Weights of a small transformer language model.
Training: a variant of Muon for these matrices, 907M tokens, 13837 steps.
Each number is 500 + 25 x the weight over the matrix's rms, rounded and kept within 0 to 999. Layers, rows and columns count from 0. Numbers have three digits each.

# layer 4 MLP down (transposed), 7168x896, rms 0.00845, rows 2186-2307, columns 448-503
498483464447522482526506485495459517512484492479500514511528482514518457505547485491555527501469492507514510480484503502523526467520481472479488544525527490481554536488
454447544438497522483485523472475548550499528481496526445501551478517485503534515451469488444502498490513469497462513497533478442522473535481486495476515480452468463518
523493519491513497516530511464548469442491503450514513479461492510515499511527464494471487478502518495510432465485497482493490494486516504451484517467485556524484501503
532547528560507510545501491539504526514458520501532533463522479498508541538529506517515520517524548487468462493496496491495456480484538482450487539515498492506475509488
510484518541523514518503460493463547469506501577481534441512543541511531457494481489510556461513486488547462483511474477459484464475486474418518479482504481504515488518
522460527518532507478490558473485541499501469493483450461554510477515485446497514535496532549528510457491499496470528510463416548512532490561521522552495524481512536535
502476490495481480480482530495540511475478488507506521522497459495499473502529526532514502476466523499531485501514495537499551487493502504473486518474528530525532540548
536504500514507476466468497506491474537499530498551492502447505499541472464458511508532507514486510554515501468478476479528478517483530483460523547491489482530494480494
496501492466464492479512476551521522566476468476498465468507467442470460496484534514509482541503513429505439515514504457478544526460520430473486478465506519528504496486
471443523503484471475502485483495510504529482421439525480490535525534497487470492475532487522496480518517540508487537487494518534527480461527517520470488554456488498524
486484494504470485497528486490515486463486519544521495487497494495507499515494454526511515491515510492488490511489484539477493485498514474507481502481479457497475544511
503502519510516495513542517498513516490459506521507535489507428509486504518486507495513483524499481517488570463489479545456491531515486492509462506445481512473511501475
534481512466512494473528522480526518473493484509493499522479522492478493500489507496430491496494496482524551482456505488496522463494485505501517508445477487511480491515
510505505533502522474512521522523533521531478516486453470543511434487534536527500529535499511479477502519534492503534512564500524536557489522517452506531513518471573488
518510499493517486517506482538483525499486463455497513533466488463541465535445512487503490501486483461526503482471499470471520519520508522527496516486492498473493477505
545513423483526480472503461478492478495490479453500484467443475505528479544469520502494516508510493522476459504554504515506502475470506466496485501485451506529522506488
474515521479504516492547500517490463482529482497508508495499528507537507491522574514511488550507443475532528487499504474478495466526527533499453510528519570488546490469
489518511464478493530537478520509510490468467513522520530506502515514525522459467458509482513531543457465531506485450496455476481494492475468519510481511508478492509506
484492531509494474475450451521510507484479475498499506524498477485526503497485506493496527506492503486497512520525503469517531488497537551501486504494531523475520481516
579490510533525460506502476466480502449521517516489493543458448503533479477473462522470504525451500550501500488494523513593534471505519460439515464478460527532482479534
533473502547515518497535489475462467488478527506527520495513528510466516547522514470522503508497498534499454473498487538504437502525494492491503524492485533526506484502
477483494473463535489461508480479468501506510440478494496509509446539513465522452511517505525557497512510524489475484505488462479484506542510477473475544510512526519503
470479518513502540486495510465502516509502491498556530523491492479505516515497515533499486477474490486481473515503487513516535489464536507492496502507511501510500508504
455539536504523523504501506530510507492496492512547512500548504502473526502502517500510436483524542510552501535490532487443502473463525487523486518479480490497483504516
495452505534493506540490418477494540501488475488496529527527533483480525467512581504500488504484497518494521472500516487482546496425490494497511483492476476509506503510
458476466520472462449467520448430507505467520525540523548523557518524511523514535419489508512509478533485455479500585546548486496505535539504519461513446516456521453566
471498518503509522513528480525510512514469508513536460500516520514466523504505495503501516508494530464495458539501500524534475503491495508493518551490529508491500507486
513508494493461485493470450533507507514509539515456493500547479528488511428489516500495471492512483497481523481530501566524467550472495478517482450515501532513503501454
518478517502476505513499503480512521465497527484484506490470490519505451500502516492496514532526508471507482533507523502485498474471478482529507493496507507528503497488
464500451526458496505505483498516515489480479516490510476447490524486547529556517485454518487486487518511536525481454474487520506467455487513515514511515507498466520480
506525506465495503497453488519521531516550491508484462452511483488495541505497507478552478490478493455506494496511528497519540508522512518472526518522536450503509555481
482513527458492504499516530480493458475476512492493526524480539485506506466478450490501508504518495494447517527495510472496503483526515509519517503466485543527499497493
484500516505528485478519503500506486486518508545519471530513504510488526527490486543527497444491478526538527499507490490508481501497469494514518527471478481502492486517
506523529500496503511503475496501546528474499466504502539467510507467519545506507481447481511506502478473453479477532513484489528488519482490522528529463513495536489483
508463505504512486459477514465493495492499473497516512496485504501528493470493537478527480491540509533470507493503493448447511460478519502473494502515460536485498515472
543497478528471513482496542527525547502442532512512475478526490526521535436511522508470509488508477534491538514537534568505493504478488454548501531461487514487533509458
503481548480475502537464501502494508475510517466472496488514472489490529509481533439509552474484507465509466481476512556485501493518492492513493474472479514503530466525
506493475492462533456469513501491517469497484441496498479513527542480518481498461523474522521468457498539491477540494462448510458476440494503499493500497494484498510541
455469479444529500561479556473546508487478501501485519497501464464490505462477451525481470511481506492492481508479524493536440510524479508548495472463491515529516453533
496481521499508499508481494509483527497491508526507498504478510467488488526460504530545514549480470473512473500465523541493464534458558496508494491471507533535502526545
524535543524493455452549511500491547495470508511560474550486478476468512495494481498563481532543512473466495554512512509544424483473490524517483521537517536568438501469
512489504458472500517508496506504480504502513464526538515544509468494468507501474505515498471486519477536532477496551525439496483539520489513521509485447489497560508507
505481505509510525527508470497505528504514486475511514501503499462511495523504493531494463475518471502484477473482465527494486494485510487475518552481486532510474490500
476513467505488489489490493509518502513504491537492501491504512497494495526492491449490530523512508495499477526479498497486518500486507514487509481462484503494486515497
486461501496536456546487514544465479532505484499483520545488476478519461504509477462556468503504463445524485515464519511497493490514492522519464518509526487511529497474
538514527487550472493458547468477467503477497488463493498540504473496517444457486481529529460521516496446506488535483477446471531484488506494475475536495461471470479480
553501490512497531526514500500493527498456500501499480506505469521505488513487487496496502483488533482532473465528526497489502510512500510495496442476470519537512507530
524548497508544497532525544414467509496494448546514500487542489537543480466561496530513530538523525475444489487489483504532472494523460484490466516492469480548493497509
505526482465525504511541516484494530518538523481539535485471491487489464469475498511489570470518497504501525531518526529521521477509480539487495503505501567454543532538
540555497530451491493507477528518493515502501506499515503513531515463464503515519519483513509514485524505518509488491507524502500525516493460483491523479472492499474532
515478501509476510533495500509529488501499525518505530460522522502536507524456507467529507521486465545550564474495495520515512487530498471495486470527480516486453528531
515507517503509480538474498492482483501516540535494515503503524525509505475507503531493508496506486479466458508476525449506486494445506473530546504492509515497526515473
489496494490486485495484508486504513511498464464492524475530493487508499513451489509500542480475538463540517521495521508467494525483475483504489509494488494512520492511
506525526450477491493525474488499518508517547469509507411445486473516447550527488540499470525520525470541519502518476478532530502531474485481473550515510527473474479542
537535590432513437498560535515506488483426523484531477509525510512496466530469496472481468516486526501493567460526502488485528489465503478531502520444476446520518485516
494475522444448508511496531493492490510480489511475456537526505498488481472482513505458494518570513505463503517520490532500512518535461510492492459472509520455537518509
458501500481497419495487485465537519483505431476490459538482480495511507534507497497501456519466511469500535537495516493488532482468525452476550462521507475492566439505
506504481520510515533496516491493512489496485490526523508488506544509519485456471539499507463503513510494482506465489510506515504503539508511519502502490511513525500500
489505459461478506495474503463509501465475512414500482509473438516502491522545489492484497464521410495506465518492469495517527538518501502505489463539472490566525530464
493490530533509518487502507489512517497485514511486493506503494489529497491506474504481512506497473522522484510492492515487514538522487464493523513473527501495496515504
499497510512506509495471516517475487525506522526525514487476492533522484513483512528504502526520496469501513524515509490524550477508505491540493506490520524478502514513
497474490482543498526490432479447462498531503433494549504515464522548514540485480519533436469519502502489449487480514477538462497509506484509505494481490486535538520516
456506501477499498479482513515518505487491511479522499467496470521494474487520497498494470476480490502551509497512515541504454526508509499542458529509469506493501491496
494525516496480515502516512486495551493521508511532493460534494512511482506493492530476495488504496491485477460521480488503509492481476458512517497475507527483479536492
441506465519456484534468496507492463500506507541483511489543479534577462479469505480500485548473488510505505498499536468463487486464518448507521502498541493523503489491
489466492515505496467543491477523502469514511504490478487500477522491487537515480498481519506536488500494515525519502477510493510495511487502507488495526481491481502532
537437536525483487479507535486502502506464495482481466515519457468513492491493438529530508532510473508543494500496496455515506522484483562526510473495495501496497524525
509500547477489453496423461515496453484539540555525486537445505484485500477486462526490502461522511517496558521494455513540470487439512530447472513477510499552461425520
504533505489489468516516503495455529473514480487510541479508561465511493499547492476517479486492561560496522494486533516452443478500501513482475526493514449505502524513
510495543526482487485511468486492506517470504472451537503481489490474507506515470473482494494533498494512495479472491488489484528499526451507469487557487493469492546436
500503533526488515498502515505466534526513478491455482498501539530523518523499533512503508501505510486511531481462456515470483481493507523495477518502488505515509473523
486491461554473505525508492501482490525469515483482503539475470553452455499499465519522535514500483505503504490535478514519479539491460527556522467507542461508531556462
519524458525519501483505476484485477487497488486515465483500526504494504527486492493504502485532529481485526491502492525502519495502458484523470526518557503511485481492
454482542487538497505482479540522450498521478482522510479497520475456521496527478541455466468541515537459520501521507451513490521530517510524482529468527478497513530450
485479506532441524475493472511521480543473488526533505503512530493471450486496481475481514479553530526462505499478452481523467512507518504480507532455522497507517525505
525478521552517531511520467500533529475522559480494519501496492498524480534501488495485466570489507507481520531513519538498469505501470516489472551490568489539524521475
496503473521483536486502532474500506524476507470546499494483522497521523531528509541526494474520474546478534510518480521523497533499464545535487501501489522450517479500
518501491480485476488491480506457542455499548501490488496468446535490489502502538507494517481500535487480494514469476508474462490530520476499483473490499515465517515525
526479473491508525514498538510494483535500493485469521523455489502509549516534500572524489478513504515488511469484479509506534482507511498554516471518539505512459455516
451525499487490492475478507469517537490518486469522500518520517493480519532533493501514485465471447485514475471487492483519483520453535497512520522498519511487500485545
532466494524500478448493488500463490509486529531512459495475575480532557462519529522531464502497495516542546459463507509478481472507459511515504492459535483480482488474
505499518483489454553531485443517518500524502474520493511501498532509523463506491498463495478522473478483463523506450523538488487471509456491510494521474508502522475497
530492537509473508494501526475466512505485502493472489501472496518506493499517498500487448516510491515521493488519520492497507501504493507442533479505497516533503539499
478494522474498498506471501503524507532502483477497497504486518528470484503492512509549486533456505498509469487515486501485539484500502511511468523510511496481515467526
450491542474476528495511492467556477479518491510500479563499479471521509447495484525497521511546489526536521503525450489463523494494490493515479492462476512497514433455
560476560484518530507500483559497528511491427472468521450510496482494491491500495479473463506468512522479549444524488504549459488476522464501525517556517500552530483525
509492460517510487522476506462545495477510531454530497515464482521517523486542472530503523504485497496531514512501496469463524473515501515535514484502457490517513492503
494528516511516511492530543531472537493508490507467471411520534541527499493486506478534481489496480522465511452471510494552510462464512510542524494494489530514512484510
445462511500468473494507491486497491493426495506488508451491487502510484480476491491456480453515522521481465546539516489522497448476474520528544506486427517495512500469
490508478502482505517490529490510482510489505538511521510483505514515502496515489512501492489485519538511493489526499533477478511482508552481508489488508503508482493526
519502493459459495548499505521513512477503481510516507538502502492535516536526440507547466556475512459502498495568489455470523495530452479510490528495494482483471507463
492500498508501509496529512484488465462532480460486487485494500506515511475498515529491456496508492556504489518528494515522556521512503494533474501502467499490476525497
501539528463530486517526499455515512498512502489485516450534510535478484504509488521535535521477495500512506493506502501543494470508546515481511518516492484493463541536
507490525516515524499490505521491457516491520507442459496438511493513487512519503475518478517482488492506505476480496489472468500507510506525505538498503476488525503549
491474515477539463500489471501449511460428490489455530482464490485509493493486558495506503512525510480457480498492558477539502494521464513528534489480502479510526510513
484506463482503514479496482460445501529499525473514541552487495463495487498466503515522503461528487473528483523477456520484486504478494509522511482474490545494561476518
524498500468471502500525489506489516495503466536542515493518491533486513503516509516510508484536537498512476513489542524487501496481511534479510518479487509476522474518
528531518439511515511540516491532497470533486504511492456473483485481512557490456527503477463516507527511459520493531503479485482476491462514501471488538531497492507545
465508459513516464485505538463508507499485483502496483501495463525477499532503489501503535502465522503536464473529490502517466472508509517456532518512470535482522512469
529504512495479500535517497463499518467480524485524476509556511466457531457553496485485500477465499478502522487574497435472510490507509490490530489490476482466479530525
507500464475465521506491548520501440484485529428467478504540510475517492506499513490458525509505485468528484490472470466491492509536455524509510555533466510466524482488
498445494489488488513486502468496517498502464514493472509463526531484572524525525463491515537521543502506491542556498466499484489499467496519481464526498519453528499518
470455501492506513492537491483515505519454488511465500476468517503451517474485537498518489510519505534504515504498460471479453467487474500466516509478511518544526530497
473489492489492471444535508506535484500482476460496566486481502497533481541529470487515501535496541535512515542501509512498535486475480524496423484468504496501506538506
495518519504510505513502507467477548551510504576472477510506543552541468544525498529523496494465480502521524524434517495466477506491535513504493490536489490484508475523
527502516523544495530501565487500485560466531517496468504518505449488505494495526441528467519470521488414566451512498478511530504529441488493506465533480490492470499497
484505511487476513536471490495502490509505534503513521496465472533516512499488532542499479574527521469536540504474456487486503448515494513500509491518519489552456538521
484489504524531504463493498527498489503505517542517499515463520533477493484466495519514503473484478534518508531500474465506491470472521494502504465571520505530500476510
514449489503513528528498504464515527494514539488472517501548493488493503456498492530505490546493514463512537529541511479467498443529541483492455494510472511497497486490
519535547433504475522508543461526545496460480443502469523510499562511528508526496478475509535472498537468523521493421541511536496465502516505553538497532433490508501483
511496493521498516528483450526481498563506507499544525435475497504450484486522539451479483510494495502483529499524501512522517516510490481510534466477445489546461510464
531492523476510485496506484480508517463465467485514533512514450511515519462496460508507502514528481495487503494446501453466482515491523457502507515516483511511526537516
539478493527533515489534501520503496497495527484482496456484525487551490490550496504507497501473509523504495505500495517544498524496528541514491501521497477524495499533
535515483501500476521496547520448503474498483509506507508492499546493521434531471449501568519448493542487511510483539511510472514542509508534474462483553504499489528522
508522507495486479473490520495498553496502470468483475496509495528480519497507520490497494507483496472487516546516454528526498467492472485470491480481520468498492516494
478493545468526524468542517525452520498493465506453524532515515510472448490548564503527496538533489489488523486489446501459500545545481465548488462474475485535478500494
489520557527538521564480518440496537539553507462515531470526501548522501476480459481467486521502514489533515518522514506552481463493515494479543506427462483508472513464
531476499506457481489512522486482469486519481511467491505498508508515510500517527517536517475493503502502460511497433493466477499513516503474487509489503477508506531531
493522481478527491519452490486537532512490546526430509434514511481508481495477529475495502502450522527520505543557483513501496504538491453457517487471541463525476478477
504474552549546510474465495570485468516518490536450499464473531483480524468489443476469483546544525542517517558494445508472531475484457495506492484504561468534489496531
477501518485543529497508506491522502489508468510525462504457479533508534479508477519475467528514518480464527477507544521535502469474493522536544487548518512519490484524
483470487480500546452506535473513466481473511472490459498515495506515499485480503489502482509487486521537529491475485483491504504480549494493506468525524484465465524529
# layer 4 MLP up, 7168x896, rms 0.0212, rows 2187-2308, columns 448-503
540557482507508462495500508527489491546504487491504502480465471443496494475543500502501517495493564499554471561487507497496504474499482511490478542483516510509529534501
496482515524482501503465504522465488500547533519507487521558528530502527524487527489525490520521520551490507503501500524472518485502499522518521548523484493493480497503
502476519502534468486497528502513473538499532526496514529500514488483540476461463535530449486539474510539479517499504474473517514523443455493496489501490475478505508509
498504498461492442450521478561560537521513501499548521502447481541553554488511495514464573470502439536453463462459527492449531504521562517540427485488530507460533486526
499527521519527443563483491442531402500475509498510475529467510533528441564542510427530501491508504549467536504494502476501520479457498464520543545497453521482461492493
507512467513516512495512448520499509507530477509521532535506500490470467508512521527467512549476501515494505468411466517498491482517496483492475500535499502514476490464
455475505506482500561558505495493493477467468500442523502591491503464525527503535493491536480500467461508489500520548508500498477531483517500500480541458546470508494459
490508487531469456486508534419523536470482533478498503481495520504494530522455455499494466501507499509499499476552501462492498516483542526492504487489518518482491506495
458513552470539513515520485535472526533518526467464439462518465464454528508496473494540494480518484539577481511485521520527519511440468523557519502508496540477496526492
528492507509540467489496505496472517498482511502495517511482522499499486484476496486495474478480521486516520485526501450510531501512503507467515520466501462475479517475
493504455526473449482505528491523467532519487492519477530484550486469480495470512484525460494490536462502489537508538522564482491498497517521526497536482485509501522448
514501490519507516510488493519503518447513493473475518515474476510467546503485446496483542519465555537498531484512498499526484466469477503510511504546508498510539504474
479512463497485512457573495460495477515535511485487522540474514505489479494471474482488554513532487496452504463467471519491503512498536459513496496510513429465490478501
477493486507495503465500500454493508520531545506517488489469527526484532475542516526485488488498515521494462483512496519524517485488498471498479503505498521496484514513
486481498474529509510471497480498514469500484466450488474524544499504542486514499446516493549507485520534514524489504526462541445520478497509494512559487524482507460508
513521485500497461497532470519448513564467557502521506500491483521538500531510506504498530471509507507523475497503518507494466472488502472488489503480501458512482543520
509454473472506508476501492515466465500519528495507506488532530468507472492509508500496521492494539502494515484499523513467531462518510471480502546511505503513453547497
499536489480524507507509507466502491527488496484502474517502509493531505514532507495513517497490517510529496489513491527479526509527504513490507476487526491515510560482
528511462497478499443516500502510528487515461522509489481491531522521501511515557498493501524466470491508492512506488474518499542459460509531516519503507517512501506525
482511519462517521493455497506488478498475482523512501496518461502481545469489501515506500483462498496499541536476517454535513536522504465515492455533537530491484552509
499502471518544470490520511517500515501500476553478466514524540502511467464506467508495454505511525526519517517527522518509499483514451499487499468536462484532473474470
486498498516472462476494472525497483487510494487469489454512499511490497493491473514500492508495490505509527463494519472480485523517490526498508522489502501523496475467
522476435473481499458509498553469467530486497525493524509523526523535498472493519468517480464501458529499491466508491492521515521517482492429467478467486512510463459471
499482472515512505509524529561509471524517490504478442466525478518474466523504480452525459549552495476524503483493479490475496545540485510483486515502491558501515482517
567468499500506530536499486494496520491467542427516443511513528485440507496474497524525511492506497493495465526531514484515510508515526471526494520529507523517454491477
508520500489495501487503527481516493511493493494452500465497498503550487511503514503477496475519460534513533458504521482468499490530466527478511484518489539504502500518
533527447503513505508563501528494498519451463471465527494499518483500517520479541510455498547493488521450474490519529501474518525499517515482526481453489497561473465478
505483482517514496509523459521471448526514517509496476492487493536514546511508504455516484488504516512505495509489483487562502495491544514480482495499495472483483486511
581503533497503494567490535509490496506461508504558512555537525527526474478519466498515508496498477508514487478496540546507488531502526502495509506515506529516514515496
503513482500502487456453569493494474489517523526537535523530509459488465492495516474492520475513497477505475471521554541434541507464570458521509522550485445490494505545
514509486534509490485490512510510510524469493483474496496485518531505529504522497494507491473509515474497498501491488505514482467467477490500520509491498491512521502453
527489459514506480510479497462485472510497526468468494490543497485517473481502495468488501510508518507480482522492471496495471498494514507463520468512508515504503515516
512484519506494472540509463487551511542542518550520516503496495574492503489508531534518489492490528483512521571508542534474510481514508467537517508522500537521465521490
469507491515483481527508494524505511516481566482472503493525486549517498486495506495501517486436501524525503483479536517505502502500486505520489493512537500478514532523
477544525508512497534520541540513472521477491511504498482510484530493488499488481447537506478527519459500496466491560495478508502521505478515487508527510537494528533448
488468497479539496506516476459538510501530515513540511499487498480509469493530496502540507478540524532493511529522497474493500522530519494521481503497508518509455533488
542535519487531508537543489532508499556501492537510481528523484498480484478419472447538525510554471489474495486501481489522507526507437504493510501483499479468492552503
506513507465523457469507543541479483537436473504516531569517498475486494519473556500504495450518473546489534523488480495482503550542484528520495498508441478528505482498
489495487503516505471537522496489473513540502469477515466515496535502506480493484479461491502535471499513528504500486444489480508535458532457508529513457516484493483458
496524546465517479481460510540497488520519515498493532484491527525537445539512446584521486540461479509545511536509463459470531517507511482534487478491470487496468509490
532534456456531493494481462510497468473513502530534482466508480489548580522526499494501515498534473499446432501503529488522490505464501463491532494530509508517490464497
484513479481501467455493515517477457508475526512496489505501493512504539466502481468506500529440489492493522494500525527498522500489518511505466472468503479482534498481
519501511490499479511513510490474493486500487481506503506501497489493520468537503510518475494499495484487503514492473507490480510515481486492485494530503497518508471528
477491523515502491458510513472450525496499501501460483463531515509498508500541516482486487503437535527504512545528455504514516510506503492467525501568492501476458506465
521495500505503455505469505497490509510496474509490449495503458518527471517518499514562491547468502495525457516485528531473535505513470488453475534508506460476496503465
494493503483491486489511501489512468517495479473468498509503495490480484503527531497500480490502468515493533514482485500540484496494550507496507513511512501499506510503
526533490470493490458477504534531507508481516467513473504501489490509529515472514474480514462538481501503500467547471469500475569504481512541497520442521462515467532512
540553454577485565501572488513498498526504524542472485527484467501498492475458510501475516513509477496464497452506494491500529493521488503479464508493464501510489533507
489519494473522517486532515489471502511503518470495516511476503496501502500514490494521478525519516472502503529502520504491501479466484481534522484477507541496538504460
566520499522467486461478507516536486542486468485568476554554547492482497538494488563534534479539495521493527512517503557487489488506513459497456484514469548511478467536
494466490495519527485514482501514494508486533497524506463508472490499501509439519455501551479467524494472510479513489531467477497525543502493509508513492482493525490507
530506507505522505488515495518506482519522543530487516503504535452505479500499492472481439525495476514470462466506511503520497487515489513497526466545487534502451486486
491521533459499493574512503452477463517498473480499526483511516501506478489511514450462449511548532486518535480461507485519511478484502536472557458440491560472502476514
479489496521494512448504521502544523452498466459509539472497508476551535511538530434487438481496505541489483480476511496503519528519503517546499540509516487551504470447
510536490498519471507477494495458499535494448489525522508487530500501479510458557472504505523516478487522471489514524489494512515502497469467510508498508484497474503489
538521491522497505545510487528528543513514511504430478514559500537493520537471484538450470492531536514497500466506468477501489546509530506520516521491480443459519482511
491496496511486487514494466491479509493503507538517496520503521467484487528497514484484527505514514534510508495508528513476466502500474494502509507532500489482467516479
488537473509511520532525511456530486525508535491495506513506537534495446515506487459502532546480501553521479505507523492457490492448501478475516545509537519545472486525
523492503487488502493517483531471476503504518491515500501514497501460512515486490511518503467523509493492481500473481510481509495460523499535499482494491497500511503493
528498479512498536513485447515527522495462467526447527518499520491500461519530516465509502502498509480515464493492474476504498509515502461519508495471479503494485486510
492480540509493427484477487540549485455478494545513534459551487432468539504479519540465531482490492490530502512502488519487519500531451484515458518551541462470484502495
490479487530500520511515499481486548486507493481479534499531516489489503515483496491493488487491488475466495491522491478483522485488495510491521492522516471499481497511
498477516436540530517485500492529497504496494487515501511476536487513502485463508485476512509522569497490477472506495505501501481501499489481498504488472492480487497518
499502448461456475500512487492532521512533473479538491484503507474487495528497491465493487471481498496508466525507448465495506510497506552495475516486486502490507537523
513521510489517467514446501562489487497522512477519490503507524522485524469498486476470500492462516485528504506470485505494521467517462507477501517523483494530524498443
486527483471484473515488470516502476515543466467493474538507504541486491501489522530502496547500506514488490509506503497490526506500454495476510493447474537532500490513
470503553515498468460481524449524530558478491500473536472505459545450418487493501467479553510499517508491503420509549506499522472523507486534497459502488505499507527519
534489486421510521487451539509541560511498507505495476499533470494454512475509495489500543494475457488475546518501497525529506537553520498500478554477466547469477498514
535547498463526466524535504461469487483516561480535468467463539481521523498452498466520520462511527491477560549536459496505509444510494528459504527423494557454543476516
519514476464489489489468462483496491444503504505471508507524475486497528492510506515500504495525494528510482494506515500524519488505474498482530471503497499496518540489
529481539495485528480521482489511539483504524498547522535463510500525502532505511486545502529530477425470473508505463467493512516455532498520521496494500515430457493484
513493476490493521534503515510489484489488484497490487487542484488532467497511486509508497513492502544508514496468507465505488490499503493493522519505482488504514498490
525453477512514518494445484508529489472496486469513510476500494533512476487469506515501477491494535518521502544550506523487500481492442497496486483534439534515537496577
487521494480511516505468508527508487485525452512520506540472535486503498517531456496500510482484497488489478483473495489546486479523521504494515544512502519493501500529
459496464527507529548529516494487486541488550451533491485513442517489490463448472503547542471462487461475549485502531547519529524523521539461448490499475491503439471552
517488545471502486484462530532523509494542497478478481493483516484507514473549507467485521533451540488521469530486474442485492502461497461465513522533498486478507464518
508525520494463503479477469486498495502508477470499513498483509488523492493511456499493510533485474535546485515538512501521502500479489518517520569520517473516509477461
461515461470507525510476519487522513498516527495517483542472500502467501539540510508541477525497511509499542524524485540505469537500522500461523514497496480528529524506
534503518509555484552547443525457465505471472453493496493553517463516503510544513474457528511504548546531573540466481518499520481495510484486514464525455509559412492438
467481525462519500543494469476559521511469462510446518517440491535476455478508553494486552465539495508425470515511503476508491494499521474468513494518519544548475507547
504495472493496491481449505552450486489454528513459482484517498551517547490514518484500481472508505485487508463522495547447511544521524502498503513492510470476503472498
491517498488503504497500464457505493506500474486520465530498493502518508477495513514501507476483501483495517494470500503502497516462526516501493504535477524472511507516
483506471551494489512498446506478513460508478526515487532482514494556504545514476469509488494527475524477507505483497519483486529496473469514482496559490527520518531470
530531465490538448483466486529412519494535489444514511460470462513476537551450490468464487510469506444525491498532520520518505509477480492530446482491513519481483490512
480502487499527513560487502535510471503474507464535560506494543519482531511536523537499520533532492484462484501518528453498499494522475483493460535464503497438502501536
501511523486479506473492469549464486539493543532470522494521489494490525508454512522470488490519497527524483460522506532454529521485529504486493480489516485491501517503
487540503475472507538478557512502497504462535526520501513500465474468478498495476495476495478480488552523473559520525522493479534540472475492519527509493493554477544491
496470497515530450497516496482504477506495449532473474516467484514524486520488516517552488485493495490490487496501473514500515480542515503499506525489499523491486448478
520517519516496501501497489515517502490494515506469502509489480512482533510515481531492514522508510496489499517496517511479524470545495469496507508515480481503483506516
480536516528502511502516455506459494465501497529485488541461517501485503529510538458549461477501476534511504507450515471480507479483507510499502466514473508536476526465
534463511528505497482485531500524482559462515510510459512492467495464553495512523491529492492483516536505490513485484510480497487512514503506513462470519532535493500525
498516462510497499464466533504483486567501518512562507550502511479524514513485491529488511459496505489459510533502511479475478503545508494488492483512482463503509512500
525488512450459503462520506484529498511490498495484516504509482489514492511498515523495510514501498520465525479470510515481507549488486484500501474491494527493475488460
525498488558493508473501473484492507499494513478507478566502499500499473510498500540479498459492487528504430515523510537482496508490551504490492489515509483501517475517
542534445472517472494520554469541477500496510504533455494527527508500487519526476537529502515480498512520494484476494509478517460488514482530506472515505513498507521492
503506506525516499484493507497498465496503520489485497521472523478514497518483483473515483480508466500526543489512474520495507484516516507495515471528510545493497527512
528507524533504512530496495488518522502515488493467574506474535514546506475488559473506523483501522512505484476481562528523495493501526461480439470545481469533483516478
505532508506466508496521494491532467544458510516481539489518519476510492475450489488524504511526525521464546448468487539490541511481484532503456457468519517507510529520
468509500475489465463497477512491511510461550487493493486447474553489518521487474532501471502484500531487514527448519527554527469509444467474466513497527527509519452492
504508485489498513524521483531516467456470535494514512490521548557505501463509472505529485498533556498475487511524485495526548462446469508467459542486535481474489471525
503506527508513471479559516523467471477449523502505484518529522492508483453540442543472471510507472519432511519512529516503539466486485520492529510459483489497461497494
537556489481495502474478459494442568469530516484498537476513519485502501478480432492460531492521504539509487528484511520494504516487485513501480546518494493455505495483
525524555484541501518464499557515470512474477484497538485500499471476512508508572511489423498547482485549574445553518490486474529483482503521435573506526450495502482500
524509557510512500473501492522515493490551535502534506476500456478512492519502491496504538502504517461487504507521489513509480490492491501488509506497509521458526513496
464495455463463476481514430527527482486541469542560524497483494491484491507477501538493496490497446517541477497529534503477491451496509475494515498480469480468519448479
466467481523520495481489512525509463486540513511535496519474500500491486481511459508503446503479496489520511527505497485478513505488486495493538488539504533504450495462
537501499468474483513490515499503484535463523500443480507481486524485538542495482512485464506510512484528474433501528496491505519497495484487475513476511525500472491507
478536548480512524495491506509472493517514480522487463500530489489470480490487530503503497496520490520456530499475503523506481491486482542507504540491460494538525481472
497497503469502469519501486482453535544541482499496557492522546438499525522493502456476486483512476490467507485536557423568523498522512495533530495526513515504505581519
484525524471493482476513470510504452466521509512494522504519497508509486500488463469514472499521563525564512470507560503461517530499501508540478504506511485488484489485
484469472497511493505484458517520530507532536539477496497475509516449528497478525504527501461457546514473506495458485509511500505514491510494487509489529453480493478534
493480547457489521465498488511520492472537508492476504486511474476475493514474498504502517455502462477507463452476493534472511502493482500482517520476508506542509484518
476486509463469529476516475542537467487481530503523496478485529464534473506456481497468472520573507471546504504527445456518494457513528539497473506477494493517529540476
534532487519480505518508492417523461506463504535499513497506491452490507458489531503498450541476555514504553487464524481465541497516478472521517524501485494544530486493
468482472444472501497487535479480474513515486472520549513532508524534515517512458532508481478527521546485479509529495536541509498483464528491480462498504516497479470473
477541497488519502475537478487504449497491492404460513515469477482585516516517519490495438507541511519503487559506511500495465475488502526496475554570491619505556558504
491536468507524549504494507542494528544513514471529497493516513504497497507516474477508511517470500507501518516486548501517519500481489503484506491473498506510506469471
518511514536504502490528499482504476533547524506506505528479522486495508513490499525529514449480477472483480488436481487516478527469518467520534493469503484491546569510
507550547520453534526471512523492495475448524516542490517501529522498515565523526506511547475464469508536484509445502470513456496509480471508464518507480499462473485469
502474499495522451502511509540480548527534494476490497502523571481517507499545513497505507488510506512545502507486491517488516512515532499544489512466458520505481528483
511509522501516472527492499527450461544466507482514518508478499483569499473460482500506510509497486524529548502488501496499533504487481487479512500477454510510544454491
488479510487481508470495509504493499478494496523508465505485472449465515498482496511468469491484496511504479470488476504461517519527492457504501491547509522509525486483